config.yaml
num_hidden_layers: 13
num_key_value_heads: 10
vocab_size: 10273
hidden_act: "squared_relu"
norm: "rmsnorm"
qk_norm: false
attn_scale: 0.175
tie_word_embeddings: false
init_std_up: 0.0185
optimizer: "cautious_adamw"
lr_mult_o: 0.908
train_tokens: 695300000
Each number is 128 + 24 x the weight over its row's rms, rounded and kept within 0 to 255. Layers, rows and columns count from 0. The size above them is the row's rms in percent of the matrix's.

# layer 9 attention key, 640x640, rms 0.0135, rows 137-158, columns 160-319
size [ 99 109 107 107 103 113 104 101 110 105 100 106 109 101  98 106  94 111  99  96 109 109]
[[135 120 142 110 135 156  91 189 165  97 121 101 141 112 148  86 111  99  90 152 181 151 121 142 134 180 106 106 152  87 167 178 123  97  82 128 126 133 140 108 127 125 157  98 114 130 117 119  96 116 117 178 115 137  99 121 106 132 157 151 128 102 126 111 137 109 121  88 127 139  98 132 108 113  91 156  98 143 105 109 104 127 107  94 106 130  68 119 144 147 111 138  65 135 167 167 101  95 168 151 109 140 108  97 152 141 124 164  94 112  98 100 106 132 100 108 138 133  80 154 147 145 115 132 109 125 144  85 128 139 131 140 112 142 130 128 105 120 109 133 148 121 135 182 106 112 108 128 138 104 128 132 159 147 133 163 125 135 123 118]
 [155 124 130 125 130 143 109 124 115 132 115 148 130 125  92 134 126 169 124 112  86 131 151 105  77 134 172 120 114 164 120  91 157 117 128 124 102 103 174 119 119 150 129 111 137 120 131 143 178 156 116 107 109 131 148 171 134 114 179  99 103 130 190  85 116 127  75 137 106 145 108 126 163 111 155 157 157 152 109 123 150 121 135  86 114 154 142 138  87  87 116 105  82 145 152 143 153 110  94 111 147 102 153 124 140 117 111 146 121 159 122 187 130 126 100 110 176 119 141 137  92 127 123 127 132  93 127 157 123 129 138 117 102 104 120 161 142  73 123  96 132 150 110 104 115 135 122 152  92 131 101 166 178 115 178 104 125 173 144 158]
 [140 136 109 134 105  97 170 115 100 162 129 154 154 140 136 111 129 103 162 124 114 160  98 127 137 131 130  99 120  66 109  91  76 108 138 128 127 108 111 168 110 168  93 148 178 102 108 144 167 132 177  79 128 102 134 120 126 129 125 173 150 147 154 128 162 144 127 136 158 130 148 135 137  92 160 144 107 117 120 129 177 120 141 144 118 129 173 162 137 110 166 140 120 133 119 132  97 134 127 145 122 123 135 149  85 104 122  93 127 161 145 162 185  86 116 115 152 122 123 148 119 129 118 101 134  99  98 138 121 107 157 132  87 128 100 145 144 139 109 120 162 153  99 113 131 138 110 180 160 104 174 141  90 137 113 114 168 113 103 131]
 [142 118 129 132  88  98 132 106  89 108 121 129 171  92 195 153 133 138 152 136 110 120 112 161 125 108 154 114 111 125  88 123 129 127 143 117 131 155  87 142 110 132 142  76 124 120 118 156 129 116 122 128 140 132 137 126 161 155 118 131 133 128 127 115 164 121 122 155 102  80 169 134  91 113 164 111 141 135 141 115 108  85 152  81 110 116 179 100 149 118 115 122 115 123 132 117 120  99  93 170 126 117 158 155 178 137 124  96 163 167 145 120 148  94 127 100 109 116 148 143  63 149 105 120 174 114 144  84 138 133 168 130 116 132 137 159 106 125 162  98 167 126 107 136 116 123 141 123 185 150 138 154 142 122 139  97 168 107 127 152]
 [ 95 158 102 149 155 129 120  97 145 156 144  90  98 118 161 125  68 130 115 159 185 138 138 157 144 143 123  83 154  99 148 165 129 149  90 133 191 144  62 124 156 127  81 130 128 108 130 120 140 152 102 153  81 163 154 149  88 116 117 124 144 131 103  92 142 140 113 126 107 134  76 136 120 139  93 161 156 108 100 147 111 112 139 142 132 130 150 122 135 147 131  89 118 130 144 178 106 108 127 155 151 138  75 131 129 124 125 149 126  93 152  55 115 143 110 109 138 148 140 151 159 103 117 166 114 163 118  74 157  97 138 140 124 123 119 127 118 122 112 117 165 124 106 151 153  79 126 141 143 114 143 120 114 128 134 119 142 155 103 103]
 [144 118  95 151 147 139 102 142 156 168 131  88 154 163 124 116  92 133 141 170 125 170  78 132  68 161 156 118 104 123  83 145 122 121 130  63 136  95 145 135 139 122 177  97 109 146 128 102 144 134 112 125  60  71  80 137 145 132 122 153 150 117  92 147  99 130 151  71  83 110  81 123 137 114 130  88 114 157 126  71 104 179 124  83  99 101 113 125 108 139 126 119  92 149 119 140 100 122  99 145 131 149 105 109 110 153 111 127 110 111 108 116 120  80 152 114  82 136  94 116 108 125 114 168 104 133 137 107 123 143  99 131 121 147 170 116 103 129 141 132 118 135 134 152 114 133 108 156  65  99 118 133 121  75 140 120  99 160 149  96]
 [140 130 105 113 152 134 144 165 142 137 139 156 183 146 158 144 156  97 132 129  93 124 126  86 105 118 106 109  92 148  84  89 135  92 147 123  62 137 138 145 100  77 119 111 157 144  88 114 151 120 113 139 149  85 132 140 131 109 114 131 113 100 120 142 125 125  91 124 129 167 162  95 162 136 139 129 135 141 141 116 170 133 114 132 175 112 166 127 127 142 159 173 121 133 118 140 140  93 101 107 101  96 114 132 136  94 125 106 146 163 139 148 179 141 134 111 118 160 148 171  77 144 120 126 116 125 111 149 118 106 146  89 129 114 132 121 122 132 109 159 127 150 123 106 165 104 130 142 129 161 127 167  95 120  89 140 187 102 129 162]
 [ 84 110 155 145  88 188 142 153 164 129 138 168  58 150 134  81  96 158 132 110 137 110 133 131 134 129 127 132 127 144 141 142 133 148 113 134 127 136 146 158 151 126  93 118 105 137 155 124  84 138 124 134 162 170 130 103 100 119 143 120 143 116  94 141 123 181 117 133 141 112 157  96 147 110 124 126 108 140 137 129 106 144 140  77 161 120 113 149 166 172 128 106 137 105 160 144 118 123 137 128 135 124  90 150 179 167 143 146  75 142 118  95 142 200 173 127 131 160  88 110 142 137 109 157 141 160 135  82 126 109 121 130 123 120 166 102 132 131 145 139 152 120 126 152 145  93 136 100 150 126 117 111 124 119 128 155 110  82 135 122]
 [139 133 142 146 110 120 151 143  92 130 108 143 175 121 104 120 137 135 160 117 129 135  99 103 106 153 112 143 112  96  93 139 111 119 147 112 114 130 120 117 133 118 135 142 184 122  89 144 157  76 126  86 175 128  83 118 150 138  99 107 158 123 136  96  98 181 118 153 113 169 102 185 133 135 130 141 130 125 109 147 159 121 120 126 115 153 174 160 129 101 156 117 124 127 131  99 130 115  88 145 108 121 153 106 125 137  97  79 116 144 107 169 143  79 108 120 108  91 126 128 145 121 156 126 146 112  97 139 131 175 111 116 182 128 132 159 124 100 138 104 145 155 140 121 136 120 127 155 126 113 139 168 132  97 139 111 199 104 125 116]
 [113 165 189 142 149 158 118 149 147 133 120 110 114 139 115 136 121 141 139 152 143 166 120 156 165 151 123 113 185 153 167 156 108 142 127  83 144 131 174 128 145  95 150 135 160 148 179 125 108 131 104 126  82 140 131 125 142 103 140 102 133  89 109 153 128 149 149 133  87 173  95 151 106 117 104 106 131 104 144 102  89 122 141 110 146 129 110 119 121 139 142 103 132 107 159 132 151 140 155 147 134 144  82 142 157 135 166 140 107 117 121 104  92 143 132 119 115 144 110 128 136  95  84 106  74 148 133  96 113 137 133 104  93  96 149 145  83 137 139 140 122 137 120 146  88 133 111 124 143 138 133 114 131 155 145 136 107  97 156 131]
 [107 142 164 134 140 112 140 156 166 174 104 121 113 114 136 147 141 109 124 139 144 131 145 138  98 118 144 117 161 120 139 158 104 115 107 134 164 113 135 131 147 143 164  89  96 181 145 122 129 144 134 125 150 105 114 104 146 109 136 152  99 123  87 128 125 158 135 127  78 156  94 122 128 163 107 127 120 139 109 106 110 144 109 145 136 106  96 144  99 140 148  98 174 124 129 156  92 127 123 121 140 154 130 147 146 109 107 177 116  99 100 132 130 159 173 169 102 133 100  77 130 116 123 129 103 109 110 129 127  89 170 130  86  69 166 152  84 165  92 133  90 141  97 102 122 123 155 119 176 170 160 103 140 153 116 145 107 123 159  99]
 [118 149 116 122 124 126 189 117 116 162 147 123 114 142 157 101 131 107 168 148 111 127 118 124 135 136 116 110 120 136 138  90 108 127 136 157 103 140 155  94 117 152 134  93 183 103 122 149 116  92 131  78 168 109 132 140 125 122  92  97 163 161 136 132 101 130 147  99 104 135 130 145 129 145 135 105 135 129 141 105 131 110 126 160 136 164 102 124 123 158 145 132 128 136 120 116 125 105 110 154 139 126 143 155 144  56  92 120  99 143 158 182 123 173 136 133  71 112 158 127 137 132 144 138 113 118 146 143 102 100 123 133 142 150 155 113 143 119 157 102 129 121 103  94 151 109 112 106  92 148 120 169 141 132 114 130 138 114 133 105]
 [123  93 126 131 102 113 136 113 104 124 150 108 100 112 136  61 101  98 128 158 124  95 157 151 102 134 136 151 172 167  96  73 136  90 194 103 140 151 115 146  90 129 177 163 148 103 121 196 160  94 123  91 150 160  99 141 137 146 115 135 148 111 173 121 123 110 131 133 169 130 181 126 142 110 161 127 130 140 105 102 184  99  80 152 165 155 139 125 120 123 107 120 131 120  62 116 155 158 146  84 142 102 143 155 184 112 133  93 143 123 126 185 156 132 106 159  87 121 148 130 127 112 157 118 127  99 137 167 107 107 135 104 139 118  98 122 147 125  97  99 113 117 125 131 114 132 112 103 131 101  97 166 130 109 133 117 164 137 120 143]
 [128 134 121 171  88 129 190 147 104 177 136 165 162 162 105 101 162 120 198 110 101 146 133  46 127 151 138 170 120 119 121  96 100 132 144 137  99 146 104 157  93 141 131 139 105 104  81 155 123  64 114 113 151 111 154 181 179 128 164 114 151 130 118 130 150 143 155 130 101 116  68 146 141 111 158 117 141 116 135 141 129 125 173 116 129 115 125 158 169 104 135 145 128 105  75 116 115  86 115 151 121 143 160 159 108 109 152 123 148 151  84 186 149 123 100 137 135 108 141 110 112 125 171 111 192 126 153 135 108 120 153 134 136 140 120 130 108 120 113 138 114  88  98 121 130 121 128 131 122 135 100 132 158 167  93 148 164 137  98 162]
 [ 98 146 150 160  99 146 110  56 137 151 125 117  69 128 145 115 140 128 103 148 158 103 142 124 139 110 137 131 175 151 141  88 159 130 122 119 116 158 101 156 139 102  94 146  70 137 101 163 150 142 155 172 135 157 138 132 122 127 114  96 137  97 110 101 163 115 133 109 107 142 134 119  63 136 129 115 127 106 209 137 163 108  90 149 133  96 117 123 109 121 147 126 122 157  91 135 139 124 107 132 148 142 123 143 125 130 160 119 125  90 139 153 128 131 128 100  78 122 157  98 125 106 125 100 111 141 205 120 120  88 114  91 133 122 130 153 155 135 139 119 165 163 147  89 137 141 126 157 144 143  88  78 148  73 138 149 106 106 132 142]
 [138 132 135 104 115 136 137 101 155 106 112 134 148 130 172 132 111 114 141 169  92 138 181 129 102 171 162 145  88 122  94 113 118 110 126  92  92 123 117 154 104 107 142 127 153 121 140 125 157  77 118 130 117  92 124 148 120 113 125 158 138 155 162  95 152 128 120 110 123 146 140 132 116 136 129 113 126 132 138 138 110 104  97  90 138 131 140 148 111 115 119 180 101 120 100 143 129 158 118 113 192 167 132 109  97 137 129 101 118 110 107 103 150 108 140  92 104 127 157 115  85 125 137 116 171 134 140 134 102  98 124 141 153 126 134 143 146 134 132 115 121 128 101 101 104 158  95 169  95 113 119 137 164 108 132 143 123 125 141 119]
 [136 110 116 127 189 132 130 139 123 146 137  96 125 126 126 117  94 132 128 133  97  72 126 119 108 180 139 144 163 162 145 109 114 151 143 132 110  78 109 141 134 193 159 153 130 117  92 152 131 116  91 128 164 158 143 140 163 106 114 140 118 120 129 123 110 155 152 168 127 137 132 117 126 145 125 120 154  87 129 103 115 123 137 131 126 147 177 140 146 122 135 102  89 126 151 123 147 104 135 126  79 164 119  94 135  86 106 125  73 146 162 152 121 124 131  86 133 138 153 137 151 102 140 155 167 148 116 169 114  95 152 141 137 166 127 122 107 128 137  89 109 137 154 127 154 126 129 131 142 120  94 171 156  81 103 125 160 136 133 127]
 [ 67 147 123 145 150 131 119 142 101 145 111 115 108 156 161  95 155  68 190 135  93 124 137 162 145 148 159 102 135 120 119  77 101 134 116 115 139  97 109 109 119 156 180 105 152 137 132 132 136 117 118  85 126 149 173 138 154 107 145 133 110 127 134  73 108 144 165  97  99 134  81 187 150 123 176 121 122 129 159 105 159 162 177 139 113 118 154 112  92 134 147 145 139 140 113  95  96  92  90 103 165  90 139 116 126 156 118  86 122 120 151 156 183  95 103  99 104 116 139 108 103 142 123 159 185  86 113 125 139 100 125 111 167 147 105  87 134 128 132 108 125 144 120  94 169 151 195 145 119 123 131 131 126 145 108 111 154 154 133 117]
 [128 175  84  94 144 114 160  98 115 144 163 118 149 146 166 128 148 140 169  99  89 130 130 117  98 107 106 130  66 200 113 126 152  89 140 120  81 131 113 132 103  82 154 129 131 145  93 122 124 101 141  97 114 136 125 122 149 147 133  85 161 112 136  89 137 129 153 118 151 136 109 136  68 131 124  96 152 110 130 147 162 142 121 141 149  95 128 120 124 114 155 106 141 163 149  93 102 127 121 141 147 134 120 119 126 144 122 116 118 191 126 135 154 134  88 118 117 113 170 127 163 112 124 160 165 108 157 159  83  98 109 138 121 129 136 137 165 112 133 117 133 140 117 120 123 151 159 134 123 113 125 136 162 126 112 147 140 141 119 117]
 [ 79 155 129  59 136 143 142 139  89 113 172 143 107 104 142 122 118 114 117 123 186 113 129 123 149 142 129 138 150 140 109 115 104 110 101 124 169 110 125  86 114 138  97 121 124  95  98 128  86 185  73 164 123 161 128 155  80 108 105 124 152 135 149 118 128 123 150 163 133 156 130 116 110 168 131 127 126  78 104 110 135 127 135 117 132 143 111 118 135 117  91  87 123 142 154 101 129 164 143 153 131  98 151 110 140 122 167 169 142 154 132 150 109 133 122 146 110 120  84 163 155  89 125 101 121 181 145 146 112 121 180 114 149 111 131 140 142 145 114 122 104 134 157 131 115 134 145 148 155  97 139  84 117 164 124 121 121  80 111 149]
 [126 150  90 112 109 134 146 135 140 169 120 137 160 178 150 134 120 132 119  90 130 126 118  88 125 131 130 139  90  91  98 111 125  99 124 145  99 136 134 141 118 137 186  84 173 132 121 124 164  83 121 158 162 118 133 161 122 179 133 153 148 131  97 119 142 140 113 112 109 149 101 152 140 120 151 128 118 158 113 151 110 126 161 109 112  88 202 122 167 157 167 128 132 133 157 128 148 117  89 109  89 109 126 137 150 151 129  79  78 132 104 145 146 132 147 127 110 101 164 122 113  88 163 133 171 117 159 147 130  98 127 165 130  91 151 178 109 126 129 117 138 126 116 135 144 124 160 114 136 110 119 112 159  81 120 112 139 120 130 101]
 [141 100 142  97 146 138 102 162 179 125 149 116  84 109  99 106 112 110 135 149 125 118 151 159 134 149 134  96 161 102  78 145 109 137 144  96 206 129 104  77 191 108 114 142 141 143 150 145 161 137 144  98 109 114 101 155  70 122  96 142 129 134 136 107  85 112 106 111 149 134 164 135 152  94  87 125 143 147 129 131 119 159  87 123 151 171  72 157 106 136 111 142 135  84 143 137 168 131 121 135 142 110 115 104 115 179 137 118 120  95 137 104 111 127 177 102 126  82  85  94 160 134 145 148  75 135 147 102 144 134 131 118 132 134 154 146 120 141 109 111 142 118 134 160 164 144 139 117 105 128 119 118 163 110 130 129 103 150 110 160]]
# layer 9 attention query, 640x640, rms 0.0138, rows 138-158, columns 160-319
size [111  97 100 100 107 100 106 108 107 102 109 102 100 111 101 104 108  99 104 107 108]
[[133  72 110 122 159 124 141 163 159 127 108 140 109 134  88 119 149  94 109 122 131 122 133  95 147 150 155 129  90 113 113  97 126 131 109 109 138 145 133 159 107 161 114 159 191 135 104 124 144 152 143 135 128 102 118 136 114 166 179 154 157 202 126 132 119 101 112 131 103 111 110 155 136 184 112 106 127 119 129 106 142 122 140 147 154 141 158 146 123 147 145  90 154 136 139 130 101 151 120 117 135 128  96 153 139 109 134 114  90 119  90 177 161  80 105 102 131 112 148 143 140 131 122 156 149 134 141 140 172 134 116 128 127 149  88 124 142 139  95 129 157 179  94 114 114 153 152 164 128 135 114 176 110 135 121 131 198 117  98 126]
 [117 110  93 103 102 129 177 129 141 132 116 122 100 139 131 107 170 163 132 126 102 132 124 107 125 126 123 154  76 128 108 118 152 127 103 135 131 137 136  92 116 131 140 125 134 135 103 142 121  85 154  91 151 141 154 139 103 111 116 132 158 154 113 136 144 158 142 199 140 149 115 141 103 137 114 150 138  93 132 104  85 169 121 166 142 153 158  95 142 143 143 102 180 156 116 147  97 161 140 178 128 144 132 132 118 113 131 124 149 135 133 115 124 104 106 123  86  91 112 126 175 131  93 109 120 116 100 184 131 145 120  79 150 174  96  86 122 142 104 133 145 135 110 121 150 155 142 142 129 114 118 127  91 107 152 122 141 116 146 137]
 [132 106  94 164  85 102 119 140 139 167 130 111 128 136 151 116  83 125 134 116 122 142 112 140 131 122 126 155 109 178 127 118 125 111 122 127 139 214 169 171 118 113 136 108 159 103 103  99 138  87 148 148 109 132 124 113 151 121  82  99 123 152 181  99 151 138 125 151 169 116 125 143 107 102 113 101 119  93 133  94 102 152  80 138 149 134 104 139 108 145 109 108 116 176 116  79 129 128 136 162 134 140  67 125 142 112 102 115 124 102 183 138 137 135 146 126 113  82 124 125 123 121 133 160 118  74 113 148 112 138 108 145 141 146 144  80 118 123 131 148 128 166  92  95 140 136 145 130 172 155 111 165 126  80 169 133 140  89 118 143]
 [121 134 102 141 145  84 106 120 128 154 125 136 141  79 132 167 161 112  90 145 145 140 170 146 113 117 106  97  64  74 161 156 111 144 140 137 114 154 115 101 153  75 132 165 138 135 143 145 122 121 167 136 165 149 116 125 145 171 111 107 121  99 150 142 128 129 109 111 176 135 158 120 144  88 140 160  79 145  93 151 110 111  65 169 105 122 115 140 139 105 114 117 147 100 108 116 118 114 151 162 149  92 128  96 121 123 129 122 162 119 136 127 141 130 140 144 113 141 143 136 101 154 172 134  97 120 110 121 152 164 148 104 102 133 100 107 133 124 149 133 122  91 144 128 147 107 109 126 111 116 152  93 129 138 136 130 129 124 100 109]
 [127 138 145 148 136 146  94 165 132  99 141 114 168 124 141  79 150 125 148 150 144 151 114 129 159 150  96  75 147 117 131 137  98  96 113 100 133 112  98 148 104 127 158 112 138 135 111 107 151 127 117 136  78 105 119 127 124 122 181 140  53 109 140 122 120 109 119 101 124  91 160 127 144 101 148 121 151 176  89  90 121 144 112 122 113 115 146 125 129  93 104 152  94 116 105 109 107  73 147 161 138 125  90  97 112 137 147 143 124 117 127 167 133  97 103  81 101 106  95 169 124 121  85 154 135  92 144 110 155  88  76 162 136 110 119  89 150 197 130 150 154 150 123 125 121 133 122 161 185 123 151 134 130 158 144 102 112 149 144 121]
 [125 123  79 128 108 134 155 154 114 112 132 135 153 129 141 119 155 124 147 108 101  89  99  86 164 148 120 134 115  96 123 131 149 102 140 114 177 149 111 119 144 160 136 113 115 134 136 168 152 150 121 111 171 105 133 168  88 126 167 101 154 185 157 115 155 117 148  94 123  96 135 122  98 123  91 129 121  90  93 126 152 137 124 142 115 126 129 134 120 138  75  97 104  95 146 150 150 174 112 132  96 130 170 121 128 139 163 153 146  97 138 169 116 112 130 129 149 114  92 170 152 131 187 137 102 104 134 164 143 102 113 129 106 140 140 109 151 163 155 147 126 155 111 127 152  99 159 148 139 126  90 105 155 169 131 156 159 120 108 145]
 [130 155 126 112 118 129  96  73 124 110 155 111 146 117 126 129 151 177 107 118 153 181 137 123 105  98 114 107 149 103 117 138 110 156 153 135 123 117  67 137 116 137 149 111 100 117 139 147 122 152 131 126 166  94 126 173 142 133 177 129 103  91 121 123 138  97 108 100  98 134 162 118 154 115 103 156 113 153 130 135 145 100 109 118 129 122 132 127 156 103 127 155 136 109  94 116 150 111 158 137 149 104 143 153 137 128 131 118 113 122 115  64 166 142 130 119 105 109 111 159 152 149 187 149 152 170 157 103 129 102 125 157 114 137 125  96 154 129 116 154 143  77 103 132  96 168 103 132 159 139 141 143 108 119  81 156 101 164 129 135]
 [153 106 126  99 116 122 111 112  87 145 177 151  77 180 123 121 131 121 129 143  78  84  61 169 140 155 127  98  96 105  88 104 122 156 121 136 103 131  86 133 129 137 128 123 130 163 122 153 126  99 130 100 111 147 164 129 125 132 168 134 105 148 138 137 160 116 129 163 101  79 107 128 105 122 154 123 152 102 128 173 117 131 153 140 144 132 124 141  88 143 117 129 109 109 134 143 104 142 123 137 140 148 165 128 123 132 116  69 131 154 138 160 133 129  80 158 144 131  87 149 154 135 132 111 153 132 147 198 125 137 104 151 124 146  97 102 115 127  92 129 143 179 108 159 103 163 155 126 146 139 133 124 132 132 141 143 149 159 117 133]
 [ 99 120 165 161 123 125 132  92 143 157 115 140 161 120 176 152 159  79  74  98 108 118 102 119 126  90 105 140 130 131 139 149 128  75 119 141 178 146 101 138 103 110 131 123 123 137 159 101 162 146 105 129 134 140 169 121 139 103  90 117  94  83 123 137 127 104 121 124 129 159 141 121 144 148 128 181 135 154 132  94 123 158  99 123 132 138 144  91 142 134 146  74 143 155 144 125 154  77 176 155 119 120 115 136 139 142 166 132 121 176  83 140  92 123 119 150 128 124 145 114  87 120 127 135  86 127 126  62 135 142 136 107 134 141 150 125 152 131 125 130 117 126 159 166 113 135 101 135 129 102 122 106 102 143 143 128 126 147 146 138]
 [122 133 135 147  79 122 183 162 154 136 140 145 132  82 172 131 122 142 127  96 161 120 122 164  43 126 156 129 129 111 141 141 105 139 118  94 110 182 114 155 100 119 191 127 173 130 159 126 148 122 128  91 148  80 125 158 139 155 135 128 143 123 135 116 137 139  68 113 130 116 133 127 167 116 121 159 135 113 128 138 127 112 162 145 143 164 111 125 120  76  94  99 121 129 125 109 176 138 135  91 117 133 144 155 106 148 157 119  98 127 136 114 109 134 144 152 130 111 117 111 112 119 123 127  98 136 124  85 167  59 154 163 160 110 153 157 140 144  98  71  90 143 120 138 127  96  87 127 143 143 182 120  67 138 128 156  75 157 178 105]
 [190 114 143 104  80 130 136 125 117 146 140  98 123 140 158  84 107 151 173 124 132 128  89 122 112 165 137 106 155 140 134 121 133 152 148 135 101 180 114  77 101 147 139 123 136 103  99 114 130 129 132 109 132  96 173 136 104 165 126 134 155 152 157 122 174 138 164 148  89  70 127 135 110  92 159 101 149 130 123 164 164 121 152 133 111 105 121  78 154 146 104 153 144 159 118 159 135  83 101  96 144 115 159 152 134 103 151 110 150 142 122 144 127 125  88 145  87 145 138 186 152 151 153  72 152  98 117 142 113 118 108 149 122  98 107  97 117 131 110 133 129 171 118 144 155 139 192 150 114 154 100 132  99 162 119 129 150 125 104 113]
 [145 115 156 102 139 121 126  66  94 155 146 122 135  94  83  80 122 101 154 103  99  89 131 110 119 121 148 109 118 164 156  69 152 145 115  85 122 143 120 122 154 158 142 136 101 146 124 158 126 135  94 132 129 184 114  91 166 103 171 138 116 162 163 146  96 136 116 145 120 154 118 124 116 103 152 159 103 118 152 155  82 100 104 141 119 149 139 137  97 152 103 152 140 106  98 145 131 159 109 111  94 114 162 110 119 139 108 101 115 102 184 211  96 142 129 157 159 151 114 171 128  89 137 102 151 105  88 153 103  97 165 124 172 115 128 114 114 116 124 114 140 130 127 147  93 107 132  89 135 125 125 172 135 164 114 105 124 128 118 164]
 [ 95 116 124 139 140 147 141 154 108  93 114 136 125 118 139  95 143 125 206 156  97 108 102 107 123 137 164  91 133 118 128  96 161 153 113 143  95 133 124 107  88 164 104 155 103 175 110 121 157 129 139 118 108 129 118 130 151 158 148 112 144 138 129 116 155 127 138 110 106 101 100 166 121 146 138  72 111 121 146 123 131 117 163 144  87 108 110 125 128 140 121 116 132 157 143 117 100 117  87  77 121 100 131 185 101 143 166 139 141 127 113 125  72 145  85 142 110 104 135 168 156 147 134 123 173 153 160 141 159 103 152 159 116 120  98  93 109 128 129 150 120 128 126 143 112 124  96 144 146 130 156 159 147 147 149  88 164 130 123 130]
 [113 115 121 113 130 126  80  89 120 145 133 109 131 137  83 119 147 134 110 129 120 107  98 133 113 122 127 184 127 155 128 154 119 161 204 116 128 116 133  92 153 151 145  90 165 112 154 107 100 141  69 104 132 166 137  86 133  73 121 131 124 188 147 103 126 124 134 138 104 118 122 142 137  88 145 111 114 122 149  97 104 157 120 141 117 104 175  79 121 189 146 134 126 104 134 120 105 158  77  95 103 147 117 125  75 126  96 115 126 140 134 136 132 115 123 108 111 158 145 121 159 132 129 113 108 125 131 144 116 148 137 109 134 129 189 129 129  97 117 141 181 161 105 123  99 139 112 114 132 150 150 127 154  87 170 128 150  83 159 141]
 [169 103 137 151 144 142 139 112 157 150 142 117 125 141 110 114  80 132 168 116 123 164 116 126 110 137 128  75 114 142 122  79 116  83 116 126 116 104 122 132 105 133 124 141 125 143 121 131 144 140 184 115 124 160 147 162 117 156 125 137  99 161 123  97 112 142 147  96 123 104 123 146 116  92 102 100 187 103  62  99 127 122 151 129 128  99 161 144 151 109 162 123 104 134  79 136 126 175  98 100 160 141 143 116 106 155 129 121 115 111 136 164 145 148 125 104 136 131 121 136 109 102 152 103 220 154 139 122 146  68 105 148 110 143 102 123 154 122  92 113 157 140 109 120 133 135 178 160 149 149 137 133 146 117 120 137 138 125 110 111]
 [139 137 109 161  99 128  99 163 133 111 166 104 116 159 136 121 121 127 143 139 120 130 113  92 125 109 152 118 120 178 122 122 128 106 121 124 133 127 172  99 112 157  91 120 164 132 107 156 105 123  71 142 124 156  98 149 136 119 156  86 138 142 120 184  78 124 173 185 124  93 137 125 162 116 141 151 105 117 111 142 119 130 135  73 103 120 132 139 154 134 104 114  83 124 115 147  95 126 105 150  86 100 117 164 130 141 133 102 126 118 132 145 102 112 102 121 113 150 139 172 148  92 148 148 157 138 154 159 155 127 151 144 146 116 123 142 125 111 142 135 117 139 136 123 160 137 207 105 113  94 124  95 119 140 106 142 144  77  92 164]
 [171 106 166 140  79 130 130 122 139 140 142 116 144 140 153  88 151 130 156 101  92 110  94 164 128 115 107 107 113 125 105 107 125 118 136 109 118 179  96 108 122 173 143 125 163 126 144  98 126 106 132 129 110  62 152 125 109 178 138  87 102 110  96 111 147 113 153 128 145 112 122 150 153 136 117  89 158 121 134 144 134 115 114 152  89 126 129 126 122 177 113 111  81  98 111 110 151  65  81 102 125 153 177 121 111 147 104 145 114 121 126 126 150 115 114  87 101 133 121 179 143 124  86 153 146 151 135 156 106  81 111 139 150 147 129 134 158 132 126 138 138 169 170 102  71 131 123 142 128 142 182 134 121 130 146 124 168  92 116  66]
 [132 147 167 115 111 149 139 139  82 122 128 113 146 145 136 112 113 177 145 171 117 146 100 130 110 132 142  89 114 150 135 117 137 100 143 189 107 119 154 106 112  83 131 126 141  69  80 149 119  95  99 109 126 125 126 169  99 180 136 110 132 104 138 111 151 120 137 111 122 146 123 142 124 131 167  96 143 120 101 126 132 148 122 122 145 128 165 138 137 144 133 189  91 158 110 125 130  80  65 142 146 155 145 159  98 116 124 147 158 156 133 139 172 145 107 120 102 124 130 164 134 139 179 155 141 123 141 173 122 145 116 118 113 134 122 112 146 114 131 167 167 157 155 148 118 152 141 129  95  81 140 103 127 126 138 160 161 100 140 125]
 [102 166 164 105  96 138 123 109  94  95 117 104 108 114 110 135 129 112 100 135 127 153 163 128 140 145  99 148 135 119 125 155 106 174 113 120 151 190 126 128 130  99 128 120 136  86 105 128  68 113 103 161 113 139 136 133 102 101 125  79 106 162 102  86 127 141 147  92 149 126 154 132 172  93 116 134  81 118 147 133 152 130  99 127 109 124 127 156 122 106  90 143 172 118 147 100 121 105 171 128 124 122 137 111 123 161 167 159  97 140 127 109  91 147 161 141 115 134 138 111 126 148 134 120 136 126  94 128 110 138 117 103 143 109 119 114 178 138 151  91 137  78 140 124 139  99  58 111  94  45  62 117  92 116 124 111  65 151  99 147]
 [163 128 128 118 115 135 104 150 136 102 120 106 112 145 142 144 150 143 171 122 135 128  90 133  94 147  99 110 147 151 122 126 116 153 125 147 122  99 112 132 122 145 176 145 122 147 135 126 154  87 136 109 158 118 150 134  95 177 160 131 149 136  41 121 117 147 109 154  79  81  90 116 118 146 101 135 164 109 173 142 124 112 147 173 111 106  79 150 120 126 108  86 135 120 126 135 131 114 128 151 122 127 150 132 146 132 150 142 131 148 134 113 148 111 122 183 114  88  96  79 143 141 118 111 125 181 172 103 128 126 119 130 132 129 123 126 138 107  80 131  99 127 160 141  98 126 130 157 176 167 115 167 118 121 134 101 104  95 122 108]
 [123  87 116 168 135  83 144 132 140  86 139 138 113 118  98 140  87 122 125 125 128 126 161 127 117  99 151 172 140 130 133 148  81 117 141 146 110 158 149 144 144 112 116 153 125 107 152 130 123  97  78 101 110 137 144 131 111 120  94 144 133  94 170 157 128  98 157  88 122 142  72 138 143 126 101 134 115 130 120 123 133 117 104 102 130 148  82 140 105 144 161 132 119 132 131 107 122 160 142 150 122 156  96  99  98 162 107 130  98 109 122 110 110 148 165 106 105 122 150 131 148 141 110 106 163  99 171 106 156 162 117 103 151 155 101 134 105  98 149 103  75 111 144 155 145 123 107 126 108 119 139 137 155 137 107 111 152 128 136 132]]